Part of a small language model's weights.
Size: MLP 512 tanh GELU, 1.64M parameters.
Architecture: RMSNorm before each block, rotary positions, no biases in attention or MLP, normalized queries and keys, value residuals, skips across layers.
Training: a variant of Muon for these matrices, 124M tokens, 4241 steps.
Each number is 128 + 32 x the weight over its row's rms, rounded and kept within 0 to 255. Layers, rows and columns count from 0. The size above them is the row's rms in percent of the matrix's.

# layer 5 MLP up, 512x128, rms 0.207, rows 340-366, columns 0-127
size [ 97  99  97  95 103  92  97 107  95 106 111 105 101  99  93  93  91 103 103 106  97  98  97  95  84 103 100]
[[104 138 174 168 133 143 171 145 157 107 127 188 109  89  92 156 132 150 141 127 122 135 127 111  90 154 128  96 144 160  52 109 117 109 141 127 159 116 143 144 149 116 110 123 146  82 118 153 113 161 156 122 111 137 123  86 150  95  92  65 141 144 135 125 148 155 114  67  93 111 134 122  87  46  74 147 128  86 131 108 191  91 219 129 130 143 160 113 111 141  79 138  94  90 176 111 120  89 143 105 176 132 158 127 121 134  78  85  91  76 119  76 183  78 136 173 186 195 165  81 138 130 128  99 152 150 185 161]
 [181  71 153 183 164 126 135 152 110 114 104 151 114 154 100  77 147 156 122 107  82 182 113  97 137 115 132 138  83 130 134 138 105 100 141 104  97 156 135 121  82 105  98 120 157 144 133 100 174 117  89 150 157 139 131 130  90 106 186 169 212 166  91  63 158 152  87  69 118 115 157  77 156 107 108 162 138  83  99  87 114 103 149 145 137 117 118 127 127 191 195 175 160 142 112 109 151 102 115 166 117 159 132 123 177 128 153 158 106 181  96 151  72 157 149 140 146 183 163 191 101 119 156 124 120  74 195 145]
 [155 140 108 189 121  77 100 149  65 115 105 129  87 108 166 120 191 118 116 110 118 115 135 107 109 155  88 159 115 142 154 116  87 182  89  90 125  79  66 163 143 117  62 140 149 149 115  89 128 153 135  99 137 137 129 101 133 160 166 114 112 119 153  85 102 132 118 132 125 180 127 135 148  93 155 239 131 142 166 126 113 155 136  94 136  73 119 125 197  88 190 175  56 108 161 105  61 111  89  84  79  99 190 111 148 152 150 105 135 126 136  86 144  98 116 112 145 161 154 155 103 130 167 115 100 163 110 133]
 [170 125  98 137 132 143 127 119 122 141 140 110 119 136  85 154 132 111 157  94 181 132  96 183 170 199 124 158 147 120  96 137  85 139 108 136 134  73 173 135 189 147 105  80  99 143 109 143 156 155 167 116 101 178 143 108 136 218 110 188 139  83 125 144 175 136 127 111 130 142  98 181  63  99 133 100  62 104 155 131 128 182  93 180 103 120 168 134 129 112 130 148 125  88 139 204 162 153 194 169  86  84 135 204  81 125 118 109 141  95 131 140 105 151 149 166 112 117 162 138 118  88 139  91 181 133  99 153]
 [125 148 131 137 122 134  77  46 193 159  92  84 153 108 145  91 143 146  99  97  60 154  89  85 162  76 103 117  84 124 105 121 170 161 133 108 135 144 116 145 150 184  84 147 135 148  54 156 175 137 176  67 109 132 108 118 144 124 189  87 120 125 107 120 176  42 135 106  86 127 105 114 107 135 123 136 122 109 118 137  82 110 145 141 183 183 120  96  53 132 142 154 141 168 132 197 107 106  75 128 144 159  89 152 147 125  62  88 131 113 132 136 113 116  99 171  82  97 117 143 124 108 115 148 123 124  87 121]
 [ 77 228 100 123 112 140 114 154  78 134  96 161 112 119 202 129 167 149 140  65 121  97 117  77 160 153 162 100 181 119 151 174 143 119 165 119 124  96 144 174 151 116 105 101 155 139 150 114 117 100 102 104  85 174 131 117 173 112 124 104 179 113 115 152 134 147 159 118 132 129 118 154  65 173 158  74 112 111 133 156 134 128 168 156 144 113 163 142 118 112 142 139 150 164 151 171 115 102 139 119 157  90 160 147 130 135  68 119  91  60  83 118 125 146  83  89 180 183 180 101 101 191 132  96 213 140 133 146]
 [165 110 121 112 133 133 121 129  93 150  77 188 141 160 143 140 128 148  72  68 106 129  84 108 139 144 118 114 162 163 150 112 124  81 181 183 170 142  99 122 100 184 109 152 110 148  67 110 166  94 157 107 119 115 118 191 144  91 121 103 182 139  76 127 124 128 139 203  95 132  99 171  99 106 107 109 149  79 166 108 138 102 175 147 138 126 170 105 155  81 160 104 107 113 123 191 103 177 145 163 161 141 107  99 143  87 112 110 159 129  62 101 133 172 202  85 108 154 152 124  81 168 164  88 157  98 176 119]
 [141 182 110 164 119 115 128 132 122 150 105 122 145 162 160 101 159 100 135 178 139 112  92 173 126 101  88 127 139  57  99 101 142 152 110 121 130 103  96 191 144 121 108 158 147  83 144 133  93 145 135  61 113 156 135  72 136  96  93 159 121 133 103  62 111 174 171 116  64  84 130 114 120 161 105 150 115 173 107 142 148 126 119  86 103 186  69 113 163 154 111 143 111 121  96 167 161 131 156 168  77 107 156 141 117  52   9 110  98 133 119 139 144 142 188 131 110 155 108 151 109 155 163  80 121 162 103  75]
 [140  90 166 105 158  87  97 126 186  99 169 133  99 152  75 115 182 128 134 141 123 181 145 157 180 128 126 217 135 160 155 148 142 181 189 114 208 175 153 100 134  82 108 105 118 123 168 133 171 130 152 174 196 140 151 119  97 127 149 117 189 111 127 124 117 113 146 164 141 146 183 124 178 107 119 119 139 124 129 126 132 143 109 186 133 154 140 121 137 131 198 149 118 116 197 114  88  96  69 101 116 139 169 106 117 132 107 125  85 168 138 153 161 175 150  87 114 158 132 133 112 124 192 139  97 136 188 172]
 [123 124 126  88 128 154 119 166 135 141 138 112 127  78  93 106 126 111 140 144 174 164 121 102 146 131 141  77 133  49 127 106 192  92 151  93 104 101 135  50 147 146 141 170 113 111 130 152 121 225 143 179  97 114 146  94 146  88 133 137 114 116 158  84 142 160 175  73 107  91 122 118 130 108  86 106  83  63 148 110 125 134 136 126  90 150 123  72 111 155 121  76 105 198  90 123  51  67 149 156 209 181  84 133  97 149 146  68 150  99 173 114 122 140 119 104 125 128 157 143 122 113 118 132 125 128 140 173]
 [153  93  89 105 127 105  81  70 135  86 155 118 155  92 123 168 125 172 183  90 166 133 111 185 179 154 136 163 139 126 108 104 130  83  84 110 176 197  85 109 126 122  97 139 142 106 126 129 158  61 108 163 138 167 162  88  97 140 173 157 109  72 113 106 131  87 126 163 177 188 142 118 156 136 137 165  92  70  85 130 135 163 151  85 127 115 129 152  87 118 160 158  94 132 142 112 132 214 148 160 197 184 158 132 120 126 181 110 161 110 173 146 112  92 126 105 134 139 116 151 134 124 196  90 142  93 130 116]
 [179 105 144 129  88 109  92 131 131 122 109 129 132 168 104 158 163  37 116 128  92 147 206 145 102 152 143 105 124 122  71 103  79 148 154 116 152 171 116 138 157 118 139 123 137 143  72 111  98 144 164 138 150 134  52 148 138 123 149 125 147  83  90 145 183 147 186  89 131 182 163 144 171 146 131 141 117 136 142 104 140 183 126 175 129  64 127 198 144 178 189  86 166 108 111 112  83 158 121 188 163 113 109 142 103 150 129 102 151 161 147 153 176  73 144 124 116 160 117  85 135  90 140 110 104 130 210 112]
 [102 156 110 152 123  85 147 185 129 181 134  96 173 139 106 151 121  99 138 169 100 131 107  47 132  89 154 115 138 132 130 104 140 147 175 136 126  88 136 150 170 124 125 154 172 111 102  98 176 131 138  52 175 160 131 112  62 101  83 194 138 202 149 149 123 144 160 117 148 101  85 151 137 101 179 171 128  82 117 125 110  65 107 120  88  72 162 180 172 110 179 112 146 114  92 136  76 114 191 143 135  73 100 114 169 185 114 141 140 114 101 162 149 100 135 106 163 122 125 113 129 141 133 168  75  84 121 108]
 [ 96 145  59 157 148 146 193 163 100 109 117  99 108 107 129 106 128 183  59  76 162  90  60 129 129 121 148 147 133 123 131 118  98 125  99 198  41 171 104 161 163  85  85 113 131  97 145 129 123 104 125 110 108 177 106 123 110 113 136 129 117 150  59 145 124 148 136 103 134 135  77 147 135 106 136 117 105 101 120 109 106 152 122 129 190 208 106 111 106 129  98 157 168 138 151 156 176 187 121 132 208 105  73 100 110 125 180 125 115  62 132 100 120 104  88 107 128 137 115  91 172 118 174  82 161 112 128 138]
 [169 189 161  95 129 174  93  73 156 140 183 106 118 128  93 156 146 111 138  96 141 114 150 104  76 156 189 154 108 160 161 106 145 141 141 130 146 107  62 117 120 135 122 148 171  88 109 168 152 127 114  92 112 121 119 121 114 127 129  42 107 140 102 116 105 101 115 160  93 179 158 153 127 169 107 119 143 171 105 103 114 149 152 125 159  98  44 139 178 161 130  91 116 189 117 108 110 143 107 129  69  93 161 104 158 161 107 158 104 164 120 103 209 119  58 145 100 127  98 131  49  84  99 135 182 151 146 113]
 [176 168 138 137 100 153 153 128 112  45 121  71  98 175 157  83 118  65  85 107 169 140 133 124 163 145 130  97 148 147  52 110 111 136  98 149 123 104 135 151 109 108 100 127 151 143 135 115 165 121 168 122 119  96 115 132  60 201 128  83 132  97 176 147 105 201 167  82  90 110 143 151 132 115  91  87 180 146 144 110 109 149 114 112 113 180  90  81 126 139 141 153 138 112  57 107 127  49  84 130 113 168  57 156 135  98  99 175 100 110 184 132 139 113 157 157  88 123 112 142 136 141  99 102 126 163 144 103]
 [180  90 102 219  76 132 106  99 103 118 120 115  96 149 156 147 115 153 136  77 164 100 135 144 147 165 129 153 112 115 118 115 122 154 163 172 135 100 112 146  81  94 121 132 132 134 157 103 126 153 138 145  89 137 144  99 112 184 174 180 145 117 121 114 160 143 107 129 152 122  96 187 144 170 183 123 133  94 127 121 138 116  67 160 117  40 100 205 105  68 136 132 140 138 143 182 107 140 144  54 119  91  91 173 158 179 131 122 174 100 128 131 133 129 153 219  87 116  91 150 151 131  81 179 135 144  87  99]
 [166 147 103 174 127  75 112 147 158 162 126 137 102 138  68 133 145 130  83 172 107 139 168  92  62 107 147 145 171 158 120 160  90 139 138 146 152  38 124  94 155  98  75 148 116 103 107 198 130 151 123 105 156 115 117 137  83 122  96 139 132 113 145 111 112  95 145 140 139 144  75 161 122 129  89 120  92 126 128 174 149 115  53 139 115  83 157  57 111  95 139 120 119 140 127 104 141  89  76 103  85 104 131 126 144 128 128  42 108 112 122  86  96 174 151 117 105 153 208 126  62  83  70 135 131  89  75 124]
 [135 125 136 122  77 146  90 164 105 141 152  68 120 130 129 188 106 164 156 120 133 173 132 109 125  80 126 125 173 148 118  63 102 232 131 136 130 160 104 153 190 134 125  93  71 114 134 111 125 146 100 110 136 140 131  53  58 147 133 160 101  95  98 166 140 142 123 116 135 183 171 103 139 135 142 159 137 102 106  89 157 122 144 109  95 141 140 160 180  68 136 181 166 149 153 166 104 152 176 114 130 205 191 180 164  82 134 156 137 148 113  90  97 101 104 139  75 123  92 129  87 107 145  95 141 102  94 152]
 [135 117  87 151 138 131 177 114 123 104 167  96 125 133  96  64 105 105 140 181 155 116 164 119 187 185 124 167 176 192  84 107 144 142 135 141 121 129 135  98 189 107 102  91 133 130 177 151 155 147 135 135 129  98  59 169 121  82 175  80 173  89  86 164 143 151 122  91 129  88 165 166 128 104 114 120 137 135 124  99 162 155 101 153  97 111 111 147  74 166 118 172 187 123 158 137  75 107 141 148 106 113  39 104 170 133 165 201 165 113 129 121 151 102  73 111 156 140 164 113 142  90 122  69 155  96 136 126]
 [126 140 122  93 151  73 107 173  94 126 137 120 155  80 174 119  91 163  56 109 165 105 105 174 149 150 123 170 135 141 152  62 117 148 122 133  65 139 145 121 166  86 136 139 140 130 202 139 116 132 127  91 102 117  98 120 100 126  86 111 166  90 133 159 128  88  99 149 153 144 209 143 121 158 169 129 170  51 127 143  91 122 154  94 142 207 182 181 156  87 121 177  69  87 137 175 119 119 107 109 131 128 113 101 106 140 121 114  82 110  93  97 134 137 126 179 100 117 163 108  38 129 156 149 169 139 139 116]
 [118 145  99 143  77 141 137 122 117 116 120 166 186 183 107 156  95 115 177 135 111 132 149 163  87  94 180  99  81  94 132 120 175 139 111  92 155  97 120  93 165 189 145 143 120 109 101 119 102 164  98 147 137 154 113  90 154  75 143  89  97 137 142 115 130 170 185  87 113  88 180 166 132 175 121 166 149 148  93 131 137 111 196 134  94 154 131 120 110 186 169  72 120 101 102  86 110 125 179 184  62 150  93 121  97  98 157  37 154 117 109 136  82 142 205 138 113 178 148  92 121 117 128 109 118 104 118 112]
 [117  58  97 117 109 147  69 129 141 166  38  70 148  75 125  93 104 129 122 125 145 123 121 103  97 121 189 127 161 166 133 164 165 129 181 171 163  94 124 113 159 112 121 121 154 139 129  76  92 136 117 190 108 127 140 173 116 135 101 198 177 115 171 157 124 116 100  93 142 105 114 189 174 150  96  76 131  58 118  94 137 140 131 155 125 100 107  77  82 103 109 157 145 174 162  98 132 122 106 119 119 162  64  66 117 108 118 148 153 141 144 106  95 107  95 123 127 155 195 161  92 161  91 100 139 112 158  94]
 [125 114 111  89 118 117 109 105  93 123 135 123 159 132 130 113 168 118 174 176  75 180 143 122 127 166 127 114 189 116  95  92 114  71 102 133 165 130 104 161 132 157 122 117 133 139  85 147 175  67 196  50  95 185  94 156 119 111 116 119 157 131 106 133 131 127 143 118  87 148 122 109 166  77  94  93 114 151 214 154 174 134 183  68 176 105 142 138 105 159  99 164 133 141 123  53 193 169 152 104 108 126 131 140 116 178 102 189  75 164  74  86 116 148 117 169 118 113 132 114 138 162 155 131  91 111 113 149]
 [125 112  62 134  71 102 128 186 169 103 128 108 104  68 108 184 141  55  36 150 174 147 139 149 156 188 151 117 136  83 116  96 131 126  77 124  89 140 109 145 127  94 108 189 102 116  91 134 165 111 152 159 140 137 179 117 127 107 125 112 102  90 108  63 140 144 102 100 139 148 102 142 144 135 109 132  72  93  86 125 162 115 140 134 108 106 111 132 117 167 165 154 152  90  96 154 109 100  69  99 137 135 134 173 110 132 155 136 128 129 157  57 135 172 118  69 138  59 117 166 101 141  42 168 123 111 125 129]
 [154 174 142 202 122 124 145 144 130 152 102  38 136 147  96  99 179 149 166  89 130 176 162  76 102 128 137 106 119 146  88 111 125 159 204 121 113  88 182 110 161 120 150 144 131  79 157  96 109 124 114 153  80 138 123 122  64 133 108 173 112  96 128 107 168 152 118 211 101 112 106 139 172  93 134  36 160 111 130 156 113  85 174 113 156 135  88 143 150 124 176 166 111 131 102  95 108 174  66 118 101 161 117 126 125 171 111 123 166 103 130 103 128 136 110 112 121 146 102 224 134 152 101 137 134 102 109 113]
 [135 144 150 127 119  10 137  38 113  98 108  86 134 162  89 122 158 137 168 146 164  67 149 120 127  83 136  59 132 154 113 144 111 139 168  94 152 123 131 108 140 190 126 107 125 116 162 174 135  65 123 119 133 110  99 161 139 130 147 160 103 148 114  91 127 128  88 110 127 185 144 127 186 135 157 167  92 112 178 131 101 115 133 170 138 147 141 147 110  57 159 152 151  85 111 110 110 117 124 168 125 112 109 168 155 157 108 115 112 181 119 207  63 179 104 125 127 166 120 172 106 178 150 174 131 152  95 141]]
# layer 5 MLP down (transposed), 512x128, rms 0.228, rows 340-366, columns 0-127
size [ 97  97  95  94  97  94  97  99  96 105 103 104  97  95  93  94 102 100  93 109 103 100  92 101  92 111 104]
[[124 122 134 183  80 136 104  80  94 133  79 184 121 122 177 126 149 161 109 133 157  97  98 138 109 187 121 132 143 131 140 131 175  99  87 178  87 113 122 165  91 132  79 150 131 146  95 124 216 131  78 179  92  72 139  89 126 187 151  88 120 113 147 110 113 143 174 170 104 121 111  66 103 113 130 139 126 118 172 162 157 163 132 130 196 162 144 141 146 190 123 118 106 114 139 143 145 119  98 162 134 105  69 116 167 154 112 126 129  85 118 209  61  71 116 140 106 130 142 137 114  59 134 141  82 120 146 169]
 [ 95 117  93 171 139 128 105 201 138  92 148 126 145  54 156  92 114 134 134 118  84 119 104 100 164 133 140 116 133  94 132 137  83  65 150 143 187 135  96 144 124 114 132  85 144 169 174 150 155 163 119 117 140 126 159 160 189 117 129 139 145 108 107  92 156 129  88 163 206  78 145 124  96 124  95 168 110 160 133 144  96 122 110 106  95 170 130 138 112 236 117 127 131 166 139 144 100  44  99  87 156 162  53 132 101 135 193 156 123 126 131 164 184 100 130 151 152 112 145 120 148 157  72 102 147 119 124 184]
 [146 120 147 107 157 162  75 169 149 158 115 190 154 152  61  80 113 116 144  97 144 122 137 104 128 113  70 152 133  88 121  75 104  96  79 119 129 175 101 131 127 145 103 145 142 188 101 146 222 111 113 149 135  92 153 183 193 152 173 137 115 148 135 139  69 137 139 176 169  93 102 126 143 120  83 129 188  90 154 114 144 105 126 174 162 151 152 174 143 150 109 103  97 125  50 168 131 202 132 134 147 136  98 154 113 139 182  83 127 154 141 175 148 113 165 162 177 102  84  91 116 110 113 154 157 132 122 112]
 [163  55 155  82 154 154 118 116 136 150 142 132 100 144  79 104 177 135 135 169 122 132 104 140 142 184 186  90 176 139 154 112 100 128 224 150 120 153 110 120 132  92 188  90  92 149 117  77 154  99 146 140 150 124 133 190  94 175 148 105 160 152 135 161 114 160 133 107 158 161 100 126 122 119 164 131 153 121 107 176 103 123 114 134 165 124 172 127 185 115  78 117 153 159 144 104 116 100  87  97 108 132  93  53 153 137 125 115 147 154  82 105 121 201 129 144 101 226 158 134 136 142 124 103  89 119 180  67]
 [142 162 137 119 149  66 169 133  64 148 160 160 122  79 100 138 136 109 144 181 191 153 142 127 142 117 151 148 123 173 145 194  38 117 119 178 119 147 141 125 125 125 169 104 111  84 185  98  69 180 129 124 130 137  91 108  49  96 160 145 126 144 158  73 142 164 127 139 113 124 205 117 102 115 145 190 103  65 113 119 174  81 127 169 119 145 107 132 127 121 121 112 151 163 133 165 138 124 148  97 154  76 122 123 141 108 160 153  91 110 143  98 172 133 140 111 121 119 170  97  83 106  74 121 188 191 138 104]
 [113 104 111 119 128 128 166 145 147  73  98 167 109  96  97  74 124 148 129  59  98 133 102 126 101 133 134 125 112 133 151 165 178  98 138 128 147 100 124 126 101 170 179 137 160 160 132  82 117 115 139 123  95 164  91 193 158  87 110 146 121 118 153 157 140 174 141 108 189 154  47  87  13 163 193  77 162 126  59 135  65 141 130 128 142 142 105 168 164 132 124 128 122 131 115 124 112  90 112 137 182 128 110  83 152  69  88 153  61 144 138 178 105 113 147 168 136 143 128 101 129 148 107 184 141 115 121 133]
 [117 158 116 144  98  43  93 145  80 141 118 126  99  84 138 143 143 145 106  82 124  86 167 132 142 154 113 145 116 128 154 132 104 151  55 111 144 124 140 115 124 135  82  98 146  79 118 156 128  93 105 135 133  95 150 130 181 165  72 133 187 135  78  77 174 108 151 142 141 162 117 136 163 141 169 108  91 139 107 186 148  84 154 137 133  86 109 155 153 101 116  92 194 193  92  85  82 162 105  93  67  98 192  85 186 167 127  87 107 130 128 158 168 152 122 171 126 138  92 147 152 136 149 122  59 164  89 130]
 [ 56 103 136 112 168 154  54 104 146  81 122 138 139 111 106 169 127 112 133 117  69 143 106 110 109 161 171  91  93 117 156 123 103 134 136 202 166 127 146  95  94 137 175 135 116 170 131 212 168 180 103 130 118 121 139 111 122 182 141 151 143 121 106 189 150  82 110 119 129 150 165  48 182 101 171 118 149 161 172 117 127  58 128 135  90 149 122 197 100 105 139 127 114 127 172  92  94 136  83 120 175 149 156 150 186 173 147 105 100 154 137 160 167  98 115  97 186 113 123 153 122  95 155 126 106 126 128  91]
 [126 123 130 134  22 154 134 105 129 129 107 120 114  98 161 100 126 159 134 103 160 158 111 159 104  94 143 128 114 199 169 120 149  96 119 160  99 137 116 109  88 164 118 200  81 144 137  76 127 206  89 141 147  32 132 103 146 170 201 123 110  94 121 125 147 131 156 120 147 113 129  89 165 108  89 145 133  84  96 159 153 192 149 106  89 145 130 108 179 126 112  94 170 162 137  91 130 163 182  91 100 140 119  92 176 131 144 120 139  81 144  96  64 164 145 123 124 147  75 126 121  72 165  94 119 109 113 109]
 [133 155 120 117 151 117 126 109  84  92  95 152 133 105 104 119 149 167 150  62  88 101 109 151 127  98 165 167 114 138  99 128 135 144 147 132  59 222  41 122  94 139 151  81  94 152 171 159 116 158 127 155 137 134 134 147 142 140 154 119 135  81 168  77 130 145 176 144 145 147 107 118  60 161 175  90 112  97 127 110 190 177 144 134 154  78 122 118 187 115  91 119 148 122 229 126  94  65 118 150 134 134  98 162 103  75  92 111 200 135  89 148 129 157 111 109 100 133 126 146 128 168 109 139 167 105 139 139]
 [153  73  84 127 179 158 125 118 134 104 128 159 177  82 113 146 147 163 122 155  94 129 157 136 124 131  75 124 116 189 123 171 131 125  94 184 179 171 102 166 130 142 113 115  57  74 112 167 121 133  79 133 125 153 162  60 135  70 156  81 164 132 102 168 158 115 159 153 110 183 117  72 154 157 115 181  93 119 131 136  83  76  97 131 163 167 114 133  93 119 140 146 110 111 124 142 130  99 162  81 167  89 176 131  78 102 131 127 141 137 137 156 148 146 139 156 109 139  61 185 116  99 147  96 127  85  78 201]
 [154 159 142 130 147 148 141  71 116  96 178 122 147 179 143 103 144 110 131 120 131 134  78 126  93  82 165 125 144 190 116 125 112 123 131 121 148 135 126 152 171 104 161  57 122 142 121 134 119 145 133  98 149 123 170 183 133 131 179  77 173  71 193 150 150 175 127 134 154 130 137 135 124 115 128 118 154 194 114 122 135 152 154  98 103 152 137 189 174  66  70 100 159  94 109 150 136 155 135 137 222 131 120 158 131 142 167 106 133  81 156 158 167 152 140 117 172  95 113  46 200 103 116 142 181 200 148 129]
 [109 151 102  89 180 198 133 149  89 106  76 152 148 197 106 130 196 171 145 187 166 131 122 123  88 133 118 110 118  90 144 124 116  66 142  95  92 122 106  73 156 111 137 143 128  85  72  93 125 154 143 156 114 106 182 130 102 169 123 120 125 126 100 185  57 159 108 130 106 137 137 186 140 134 148 166 147 131  84  97 126 111 152 169 173 124 112 132 174  98 117  97 127 126 117  89 151 159 128 179 111 180 155 149 207 171 124  55 150 118  67 132 166 138 111 142 107 151 109 150 133 127  93 172  97 115 127 186]
 [156 128 133 123 112 174 131 153 107 159  26 182  86 142 183 123 128 150 163 143 100 143 140 147 127 111 139 145  95 109 132 124 193 106 164  89 118 152 166 118 171 112 156 128 118 171 112 170 149 149  97 149 148  93 159 131 133 146 163 127  90 111 135  93  97 102 158 177 116 102 127 167 163 113 241 201 186 168  64 145 113 139 116 125 101 149 128 107 124 129 158 177 132 125 193  91 182 112 163 147 140 151  75  93 147 136 104 118  75  74 143 105 147  80 128  96 125 141 122 188 124 170 106 124 124 112 140  89]
 [122 200 149  87  82 145  86 117 101 105 177 190 126 127 136 129 156 148  96 122 133 109 158 112 126  91 138  69 225  90 101 118 138 111 112 179  79 120  94 131  95  75 127 175 117 161 126 106 128  68 104 150  90 100 174  91 186 116 129 121 138 178 132 149 113  93 163 139 144  91  95 145  97 111 164 119 124 114 154  75 187 162 111 132 167  85 141 126  99  76 149  95 144 102 126 116 122  88 164 139 109  95 108 134 141  79 170 219 141 118 139 121 170 103 137 149 115 187 101 144 106 151 118 165 100 139  97 182]
 [ 54  98 118 122 119 151 167 131 157 174 159  79 114  81 123  86 111 147 142  56 100  88 133 141  85 160 157 111 107 146 171 150 101 119 143 145 113 158 143 128 118 101 120 149 146 146 143 166 143 173 103 189 207 145 143 181 149 219 147 166 101 100 107  66 142 147 114 135 137 184 140 161  33  96 108 139 157 141 104 112  77 106  94  96  85 123  93 163 139 128 152 146 118 111 168 141 128 119 166 126 156 138 182  91 156 112 111 137 163 152  40 146 122 118  89 122 155  93 141 140 140 147 144 103 178 127 124  95]
 [126 150  41 100 171 130 156 180 141 108 143  96 117  99 111 128 135  87 112 136 116 120  85 148 123 140 139 124 102 138 205 126 151 123 109 107 109 167 102 154 112 157 162 118 117 133 124  80  93  95  96  97 135 105 106  99 129 131 113  97 131 160 140 158 106 135 152 133 163 152 173  56 200 111 117 121 122 157 134 169 119 135 140 104  77 142 126  54 167 157 159 193 131  88 155 100  62 164  98 203  87 173 139 126 107 144 147 127 101 173 164 136 112 121 153 146 127 135 172  87 121  94 189  30  77 127 170 108]
 [166 150 150 130 139 145 132 122 163 163  82 186  77 132 172 131 167 123 114 164 130 157 148 133 115  59 134 214 126 122 138 124 129 189 127 178  96  71 140 123 153 179 130 165 112 178  83  85  86 113 124 131 196 107  72 151 155 156 167 138 201  90 107 153 207 116 144 142  99  88 168 114 149 152  80 149  79 100  91 206  85 100  67 137 134  99 139  92 118 119 129 133 132 122 125 130 139 114  92 129  94 167 127 132 117 113 110 103 153 115 145 118  89  85 113  97 141 113 113 117 141 125 113 196 130  93  78 133]
 [ 94 133 104  76 111 103 162 114 116 114  94 175 134  71 127 144 155 167  96  54 151 187 165 132  61 140 148  93 102 146 126 132 125 129 140 152 131 152 159 106 153 139 123  85 118 107  91 161 150 125 140  48 168  86 122 121 127 140 129 143  63  97 133 188 138 156 108 122 136 102 164 132 103 120 121  52 129 135  66 189 141 132  94  86 156  78 144 119  92  86 135 170 153 179 166 120 164 147 144 109 150 109 154 124 126  92 103 131 143  90 122 101 153 172 102 157 104 176  99 210 162 149 129 115 126 121 199 195]
 [125  87 100 191  59 109  91 131 170 120 153 153  97 173 104 143 149 137  81 133 139 118 158  93 119 179  94 160 131 132 128 124 152 174 155 133 102 149 145 158 158 132 150 111 128 166 112 175 189  51 124  83 128  88 166 127 124 173 162  73 116 131  87 120 140  97 168  92 167 114 152 101  83  94 157 133  95  87 144  44 124 143 139 109  66 100  68 179 121 177  97 121 141 167 162 111  68 110 109 148 127 140 104 161 173 121 133 139 143 121 149 138 185 159 154 118 169  58 119 118  92  90 123 103 118  75 132 140]
 [141  73 129 154 188 117 151  70 212  80 139 144  92 127 132  90 200 109 227 127 167  66  91 163 130 119 123 104 142 114 132 112  51 143  97 155 148 163 198 165 114 140  93 156 139 159 168 172 171 125 175  96 144 133 117 117 175 112  90 143 163 113 146 105 134 129 194 104 115 106  89  99 149  99 110 151 112 180  97 115 173 178 115 140 144 126  90 124 111 134 116 161 139 106 140 132 150 100 131 150 137 108  99  99  92 152 119  58 148 110 168 125 147 110 169 132 177 138 138 107 148 138  99 171  91 168 133 116]
 [144  81 166 149 128 174  76 183 145 142 181 109  81 171 149 108 127 138  95 164 124 126 119 112 126 123 125 209 127 158 103 154 111 169  98  86 104 137 191 144 109 172  58 132 118 181 123 104 129 119 175 115 150 141 140  91 103 133  91 105 100 134 167  81  77 161  76 115  85  99 156 120 149  69 104 167 119 109 111 115 175 136  63 125  86 133 124  93 122 109 165 126 146 145 128 190  87 116 140  74 100 190 156 171 114 172  67 131 123 130  80 182 111 163 129 132 110  67 106 118 153 144 133 120 113 153 177 124]
 [175  88 115 141 152 102 109 182  96  71 147 142 135 109 190 144 131 153 147 151 150 105 124 128 154 136  73 189 112 160 143 145  93 110 132 108 146  90  99 119  67  92  70 112  74 134 163 133 134 143 134 119 110 111 175  87  93  50 168 129 102 113  79 115 148 173  86 164 124 107 176 141 110 150 128  98 148 119 177 165 117 177 131 163 156 150  99 148 144 147 175  84  97 114 119 102 138 109  98 161 158 164 143 192 189 161  96 119  97 182 129 119 150 140  99 146 156 132 105 141 192  63  91 171 133  82 118 182]
 [157 139 185 135 152  57 128 115 139 229 153 101 137 108 132 137 151 120  81 166 135 203 138 112 120 112  85 104 136 139 119 156 159 138 149 127 128 124 167 118 176 116 182 118 130 135 120 156 119  72  91 124 126 138 145 177 104 155 166 128 178 149 114 166 185 147 162 108 129 139 156  93 176  99 178  58 113 155 178 157 137 146 140 106 131 107  52 117 164 109 170 130  85 163 110 144 106 186 154 187  96 170  70 162 150  77 133 132  88 109 132 142 116 148 144  84 142 148  71 103 129 136 154 102 121  96 186 133]
 [123 107 131  96 190 141 153 113 171 140 100  68 196 124 101 111 187 149  71 133  92 120 131 100 117  88 135 152 162 167 135 145  72  97 157 184 128 126 102 151 153 136  87 119 141 107  54 102 131  78 149  72 110 174 118 118  71  21 121 115 121 125  81 108 107  82 115 158 144 171 170 103 142 136 133 137 152  89 122 110 165 154 112 166 168 110 132 153 124  87 115 129  87 140 113 107 121 184 101 112 134  92 133  92  72 152 101 107 133 133 124 101 145 147 151  98 106 141 173  57 112  86 200 129 155 146 161 116]
 [113 121 103 144 146  87 172  77  76 134  49 156  88 153 111 190 197 138 149 103 121 108 166  81 184 167 202 125 114 106 142 130 148 111 154  88 149  93 110 177 133 168 138 145 112  77 128 117 117 113 106  75 138 107 148 140 125 113  84 135 109 169 168 135 134 147 158 142 147 126  46 150 162  90 131  58 166 154 122 124 151 102 161 176 149 102 146 134 119  57  92 149  66 102 109  48 124 147 116 165 129 166  94 119 112 124 162 137 120 108  88 159 133 122 108 121  64  90 136 141 105 148 113  82 132 147 151 154]
 [105 158  89 116 143 139 113 109 202 182  93 134  81  77 152 108 103  98 135 112 171 107 117 121 137 128  53 163 209 127 172 182 115 132 112 114 151 138 108 201 162  68 115 130  97 130 156 133 163 194 123 150 142 119 194 123 128 107 153 186 168  95 136 115 136 154  94 100 105 126 143 120 142 136 174 142 155 159 109 146 101 167 138 162 146 101 160  88 108 117 123 156 121 153 131 183 109 160 112 135 172 117 154 108 101 115 157  29 108 109  98  64 107 130 142  87 120 123 165 131 149 132 126  92  81 141 142 209]]